Each number is 128 + 32 x the weight over its row's rms, rounded and kept within 0 to 255. Layers, rows and columns count from 0. The size above them is the row's rms in percent of the matrix's.

# layer 5 MLP down (transposed), 256x64, rms 0.0877, rows 17-41, columns 0-63
size [108 129  97  99  89 118 112  78  82  96  96 110  98  88 110  93 120  77  73  96 117  93 107 100 100]
[[145 186 113  82 122 211 104 127 119 112  69 138 106 106 102 150 142 147 123  97 158  96 115 107 107 150 112 212  71  91 137 149  93 100 133 152  81 160 139 116 159 121 168 127  95 131  86 184  95 101  92 137 181 141 119 130 164 145  89 139 130 145 180  91]
 [133 184  87 101 204 111 132 135 111 129 123 182  90 110 182 108 112 156  72  77 164 113 107  65 106 115 113 165 141  76 127 159 149 124 135 147 139 100  78  85 102 136 101 113 164 108 187 145 164  89 155 129 145 166 109 106 135 142 168 109  96 190 115 131]
 [ 59 119 140 121 105  89 132  63 122 160 153 128 125 167 156  95  53 200 188 115 107 117 140 122 124 193  93 122 153  91 114 102 124 149 146 107 106 157 160 105  98 172 110 122 163 135 154 146 208 170  99 117 117 129 132 121 182  96 103 116 102 132 158 111]
 [118 120 196 151 112 121 110 153 169 102  78  63 153 138 112 124  95 114 170  77  74 102 119 106 120 131 119 119  96 109 116 114 184 127  91 125 176  97 116 205 118 153 127 145  85 156 141 113 148 135  96 125 102 138 113 173 194 117 112 106 193 157 196 125]
 [109 114 187 183  85 144 147 109  95 183  95  88 149 143 110 118  91 139 139 113  82 156 143 125 106 165 144 117  61  69 133 127 192 126 147 107 137 177 157 124  69 111 100 132 118 131 180 122 146 123  94 101 147  80 131 173 155  78  82 168 163 122 167 149]
 [ 95  70 135 176 111 145  87 139 132 141 110 135 118 121 129 108 136  98  99  71  93 150 160 125 100 102 179 178 102 123 143 140 123 137  69  97 147 139 166 131  98  86 186 170 120 187 174  84 134 152 122  99 183 125 151 120 186  96 111 106 124 142 205  90]
 [100 159 101 130 181 110 149 125  82  85 136 153 120 121 116 128 127 133 101 145 157  88 183  82 128 192 119  81 161 143 105 140 106 107  55 141 161 134 139  98 123  65 132 153 106 161 149  90 209  84  89 124 146 118 109 161 154  82 140 149 114 139 173 185]
 [140 158 113 137 141 172 106 122 131 125 145  54 151 175 171 103 161 144 167 146  64 147 146  57 113 180 134 126  96 136 175 109 143 127  72 105 156  76 112 118 130 140 169  97  91 154 154 138 120  98 177  63 115 122  52 168 130 140 127 123 164 132  97 128]
 [114  94  46 123 159 105 118  88 129 154 167 149 129 109 156 121 139 108 120 122 114 183 112  44  91 184 135 185 163 138 117 133 122 102  98  89 197  73 148 174 108 149 155 103 140 127 137 177 175 121 162  91  76 157  92 133 125 123 157 134 141 120 115 157]
 [117 147 124  62  77 131 142 137 151 118  96 179 130  96 174 130 130 130 144 127 146 128  90 116 111 129 117 138 140 114  86 128 132 146 129 153 123 183 200  78 113 103 132 130 140 155 157 104 225 104 167  58  93 158 106  94 147  92 119 173 110 170  62 152]
 [138 105  90 164 161  85 125 138 111  80 144 154  82  85  95 149 228 119 116  95 139 126 109 145 149 155  88  98 158 122 106 117 137 111  54 138 161 128 171 111 162 168 175 101  81 150 140 198  98 114  99 115 169 125 129 187 111  95 128 161 109 126 143 136]
 [ 98 109 142 139 111  99 189 150 134 170 133 116 154  86 138  89 127 128 101 169  94 116 116 126 183  96 177  96 200  83 205 126 144 167 163 109 125 164 102 136  90 124 134 152 112 113  60 152 117 174 147 118  67 139 120 133  75  62 107 142 118 115 147 132]
 [135 131 122 155  86 119  91 125 100 165  92 120 183 167 170  77 111 137 129 120 211 105 101 139 131 131 143 131 142 150  94 164 189 165 214 127 151 118 124 112 125 139 148 115 112 142  62 117 110 167  81  60 114 136 109 146 121 145 108  73 141 140  63 137]
 [168 154 146 108  98  65 149 151 116  81  93 239 143 103 118 155 109  82 112 139 138 143  88 161 142 128 100 150 157 134 109 119 146 132 137 127 128 130 161  73 163 141  74 104  99 107  46 116 122 164 147 129 126 142 161  88 152 153 156 161 135  95 179  89]
 [126 120 192 117 116 118 154  95  88 106 146  86  77  93  89 162 110 126 107 164 180 111 101 135 180 175  97 144 188 110 176 161  52 134 109 150 136 132 187 105 113 112 114 132 108 131  57 144 133  82 133 111 170 157 126 151 120  77 157 115 130 124 179 116]
 [147 105 101 121 126 198 148 125 141  98 109 118 130  67 142 160  66 150  96  88 120 101  99 109 187 188  96 170 148 140 133  80 154 129 153 146  98 127 128 109  88  88 182 138 132 134 171 138  68 101 126 146 187 135 107 133 154 133 121 211  94 128 123  84]
 [ 98 103 132  99 113 170 156 162 128 168 171  51 136 151  89 182 154 109  88 132 152 116 124 171 134 133 191 101 122  95 194 113 139 101 114 127  83 179 135 129  65 128 112 161  88 121  77 149 123  87 153 118 137 122 118 159  99 101 130  94 136 164  89 193]
 [124  75 150 153 129  75 136 115 147 142 160  99  86 110 148 223 149 128 133  82  96 176  87 139 121 175 104  92 130 156 159 106 185 160 151 102 116 108 168 113  93 127 154 105 137 119 129 114  93  88 108 128  94 118 187 138 119 122 143 133 129  62 153 208]
 [162 154 133 105 125 194 120 157 123  50 134 151 117  91  82 144 130 133 177 145 125  82 117 120 145 148  82 153 123 104 124  85 148 123  98  78 145 119 134 124 144 116 227 162 149 128 111 133 112  59 147 157  93 143 177 125 188 101 141 134 133 124 101  61]
 [115  59 143 144 147 102 147 106 130 121 156 190 181 100  84  95 114 147 144  89 122 188 122 122  83 141 138 104 124  85 116 129 181 173 145 176 127 144 142  58 162 117 115  93 125 101  80 124 212 105 126 148 101 118  89 199 116 112  98 140 121 150 138 141]
 [145 126 140 106 176  80 160 121 130 118 139 118 127  87  58 139  99 107 124  93 184 115 199 165 132  88 130  50 129 154 141  95 174 127 112 142 108 173 122 122 128 135 106 106 130 178  93 126 158 133 125 133  54 141 210 115 153 151 162 160 117 155 106  84]
 [ 88 142 105  99 145  84 112 110 134 117 137 142 109  77  69 147  89 128 112 129  38 114 117 147 129 163 140 146 119 109 156 129  72 151 110 115 165 153 118 102 134 145 155  98 213 156 144  98 152 116  77 179 154 134 104 137 177 114 108 154 139 205 149 184]
 [173 168 128 181 137 102 138  72 173 110 172 135  91  77  86 173 129  60 167 121 151 104  76 128  79 159 117  71 126  99 115  92 115 164 152 166 123 119 124 145 127 124  97 115 102 126 125 129 137 173 123 144  89 144 203  84 173 147 128  95 173 146 142 136]
 [138 128 107 111 161 153  86 114 187  68  75 129 182 157 187 100  99 121  99 128 119 106 168 131 147 163 111 126 136 182  84 126  92 182 156 128  94 131 161 109 155 148 181 137 106 152 185 132 129 110 135 115  87  63  99  91 122 144  99 179  99 137  95  81]
 [129 109 138  77 104 143 114 183 124 182 145 128 126 152 135  81 180 104 121 178 160 164  65 137 134  74 181 158  97  74 163 145 133 127  97  97 144 128 149 108 160 122 172 157 117 107 140  83  94  78 165 184  88 137 129  86  65 162 150 124 148 129 115 107]]
# layer 5 MLP up, 256x64, rms 0.331, rows 18-41, columns 0-63
size [124  98  98  83 108  96  85  91  94 106 104 103  86 113  99 107  85  82  98 107 100  98 102  97]
[[113 124  85 127 168  83 105  67 136 132  78 139 144  98 131 148  89 143 136  56 190 122 124 130 109 158 121 123 153 106  93 140 190  94 110 155  97 100 145 176 164 100  83 121 152 139 139  71 147 105 163 138  81 177 154 149 183 144 120 160 139 170  88  82]
 [153 107 199 106  99 104 107 188 129 218 103 101 153 119  40 139 128 164  83 164 152 151  90 131 116  96 126 146 140 129 107 129 113 108 113 161 104  79 152 172 177 164 128 115  81 147 140 148 102  81 126 101 106 121 186 142  89 169 143 129 119 115 119 144]
 [188 117 138  91 110 119 109 102 150  85 152  77 116  87 155 100 136 134 137 139  98 131 146 121 206 123 115 154  95 122  87 125 195  84  85  53 123 175 122 168 131 184 122 161 127 155  95 178 131 138 176 118  81 112 137 144 134 131 134  69 176 100 148 137]
 [168 118 126 189 129 191  63 101  88 119 115 118 122 133 135  85 130 111 187 196 106 107 150 131 166  93 127  80 123 131 107 180 110 160 158 146 127 139  89 106 165  62 110  80 112 138 130 116 202  92 159 147 141 158 138  83  95 105 164 145 116 126 111 100]
 [109 133 131  52 156 105 117 113 136  61 132 138 158 133 185  97 184 129 146 117 114  98 159 103 157  87  45 140 151 171  66 161 132 187 120 107 149 141 140 121 143 158  91  99  88 128 144 154 177 113 163 124 176 139 133  94 103 110 122 162 105  92 130 176]
 [160 102 183  88 173  62 165 124 192 140 141 114 107 142 157 120 159  88 133 141 148 146 129 121 119  60 140 130 157 109 106 105 141 146 141  92 131 118 188 111 183 125 100 123  95 135 135  93  99  98 143  71 148 109 172  78  80 156 182 151 129  89 122 190]
 [161 140 139 118 150 161 132 101 133 124  92 110  75  82 185  86 109 138 158 197 106 129 110 176 143 147 179  60  78 107 108 207 120 162 116 165 153 160 118 106 143 172 131  86  99 108 139  88 118 135 137 180 135  90 137 153  70 121 112 124 175 109 126 137]
 [159 130 111 186  76 169 122 159 190  97  98 159  64 143 156 133  81 149 140  59 135 105  96 163 164 139 117  70 123 149  90 127 146 143 164 141 101 135  97 156 146 118 106 124 142 148 102  83 166  92 130 164 175  86 175 119  79 182 120  98 133 159 122 115]
 [ 97 109 188 167 165 190 146 127  97  97 145 108  94  78  92  42 166 160 124 117 139  83 138 126 103 112 112 162 116 176 152 130 123 149 116 120 147 128  48 121 111 101 162 146 108  94 124 125 164  83 120 131 185 128 151 177 130  66 164 109 117 153 154 144]
 [141  91 130 120 144  92 106  86 162 143 119 135 124 139 141 127 163 115 107 179 129 173 144 161 117  60 110 132 182  83 108 182 163  96 114 129  78 119  64 104 107 120 164  87 179 129  95  78  78 153  86 157 179 125 173 179 114 136 155 133 118 106 179 156]
 [ 87  92 119 151 126 129 113 140 159 126 119  98  60 155 132 134 153 168 167 133 132 109  98  64 101  99  80 148 117 180 128 156 141 136 101 147 113 130 108 100 166 165 208 127 114 127  74 165 127  47 145 107 124 175 110 143 108 204 150  92 129 171 137 156]
 [126  89  82  46 102 138 135 103 129 185 141  85 131 105 192 112  81 177 131 106 170 118  88 132 122 100 141 145 123 125 133 161 116 168  57  95 101 122 108 161 129 123 148 154 118 113 130 133 123  88 209 165 118 115  99 164 125 147 121 164 121 213 117 127]
 [126 116 138 182 159 159 187 159 106 126 107  61  54 129 134 118  99 126 201 170 106 159 165 108 129 116  79 101 136 167 149  76 123 136 137  64  89 127 121 127 149 122 144 112 162 164 155 108  76 160 130 143 136 192  85 106 158 108 122 133  73 133 147 118]
 [ 82 104 131  68 107 109 109 128 177 102 120 113  82 178 119 160 133 170 152  73  90 172 153 122 103  98 133 133 105  71 156 109 171 109 140 103 107 129 144 155 128 138 160 123 170 139 123 143 132 123 149  99 153 180 109 164 161  61 102 150 199 185  69 143]
 [152 126 128 141 132 159 193 140 134 170 181 145 101 122 127 100 161 151 127 118 131 142 133 134 117  57 176  87  91 138 155 207 116 137  95 171 126 119 193 119 167 127 100 148 106 137 107 137 144 101  99  74  70 150 141  82 129 128 116  60 104  58 124 161]
 [ 75 165 124 162 177  90 105 132 139 149  87 123 114  76 111 164 146 164 108  96  94 108 113  70 181 162 164 134 170 154  80 101 114 167  93  90 101 109  93 143 158 163 114 117 142  90 101  99 165 149 121 159 170 124 160 168  64 135  98 191 115 155 146 128]
 [174  99 123 140 134 111 161 162 119  93 109 173 136 128 139  67 117 102 163 148 136  68 141 160  94  71 153  92 102 122  71 142  91 116 163 194 111 210 116 137 148 130  81 120 154  91  95 135 140 136 123 125  99 164 120 198 123 106 113 147 169 130  82  82]
 [113  86 118 130  79 121 135 103 135 163 142 119 155 104 137 171 141 155  93 119 147 175  99 139  98  39 191 128 142 144 110 164 111 122 152 121 193 136 128 109 180  95  81 130 134  33 179 118 141 128 100  81 166 114 130 128 125 193 130 127 176 133 141 118]
 [138 160 103 161 177 121  63 133 174 114  99 114 126 150 113 114 162 151 199 159  94  83 129 133 163 153 100 116 155 142 116 197 100 101 150 127 132  83  85 158  84 139 109 169 140  51 143 109 147  92  83  81 143 183 128  97 145 130 151 116 127 160  85 104]
 [185  80 110 132 115  87 193 166  93 139 150 113 155 103 105 146 178 155 156  92 101 121 142 171 120 115  79 153 121  92 138 147 138 137 131 137 131  84 176 119  63 142 155 158 150 146 122 117 156 118 111 205  79 106 113 110  69 175 116  99 105  73 156 166]
 [168 157  95 182 126 164 127 161 132  89 141  91 110 140 116 106 113 153 192 112 104 158 129 121 136  84 100  87 182  94 134 141 120  81 122 214  98 162 149 193 148  49 108 142 143  93 139  97 131 117 106 134 145 141 110 145 104 198 123  92  98 154 116 100]
 [109  81 103 164 159 112 116 107  89 176 155  90 173 146 152 198 119 143 118 128  80  76 163 119 174 137 125 155 189 116  65 127  61 187 140 109  67 104 161 136 147 142 149 143 126 146  91 100 121  92 110 122 110 105 168 140 154 113  99 116 155 137  88 168]
 [ 86 120 138 116 128 165  78  91 138 133 137 123 118 126 100 119 115 172  77 145  95 134  90 206 153 130 152 109 117  87 123 128 118 152  85 217  68 130 149 140 125 120 166 113 167  99 148  70  95 132 123 186 152 103 100 121 171 177 169 136 102  92 179 127]
 [ 51 137 181 189 108 198 131 109 179 126 104 115 117 139  82  90  67 137 158 107 144 136 137  84 109  97  69 167 114 132 102 115 145 104 123 120 154 142 193 138 119 140 158  91 178  83 160 126 140 168 135 114 159 107 134 145  99 117 174 153 138  79 105 153]]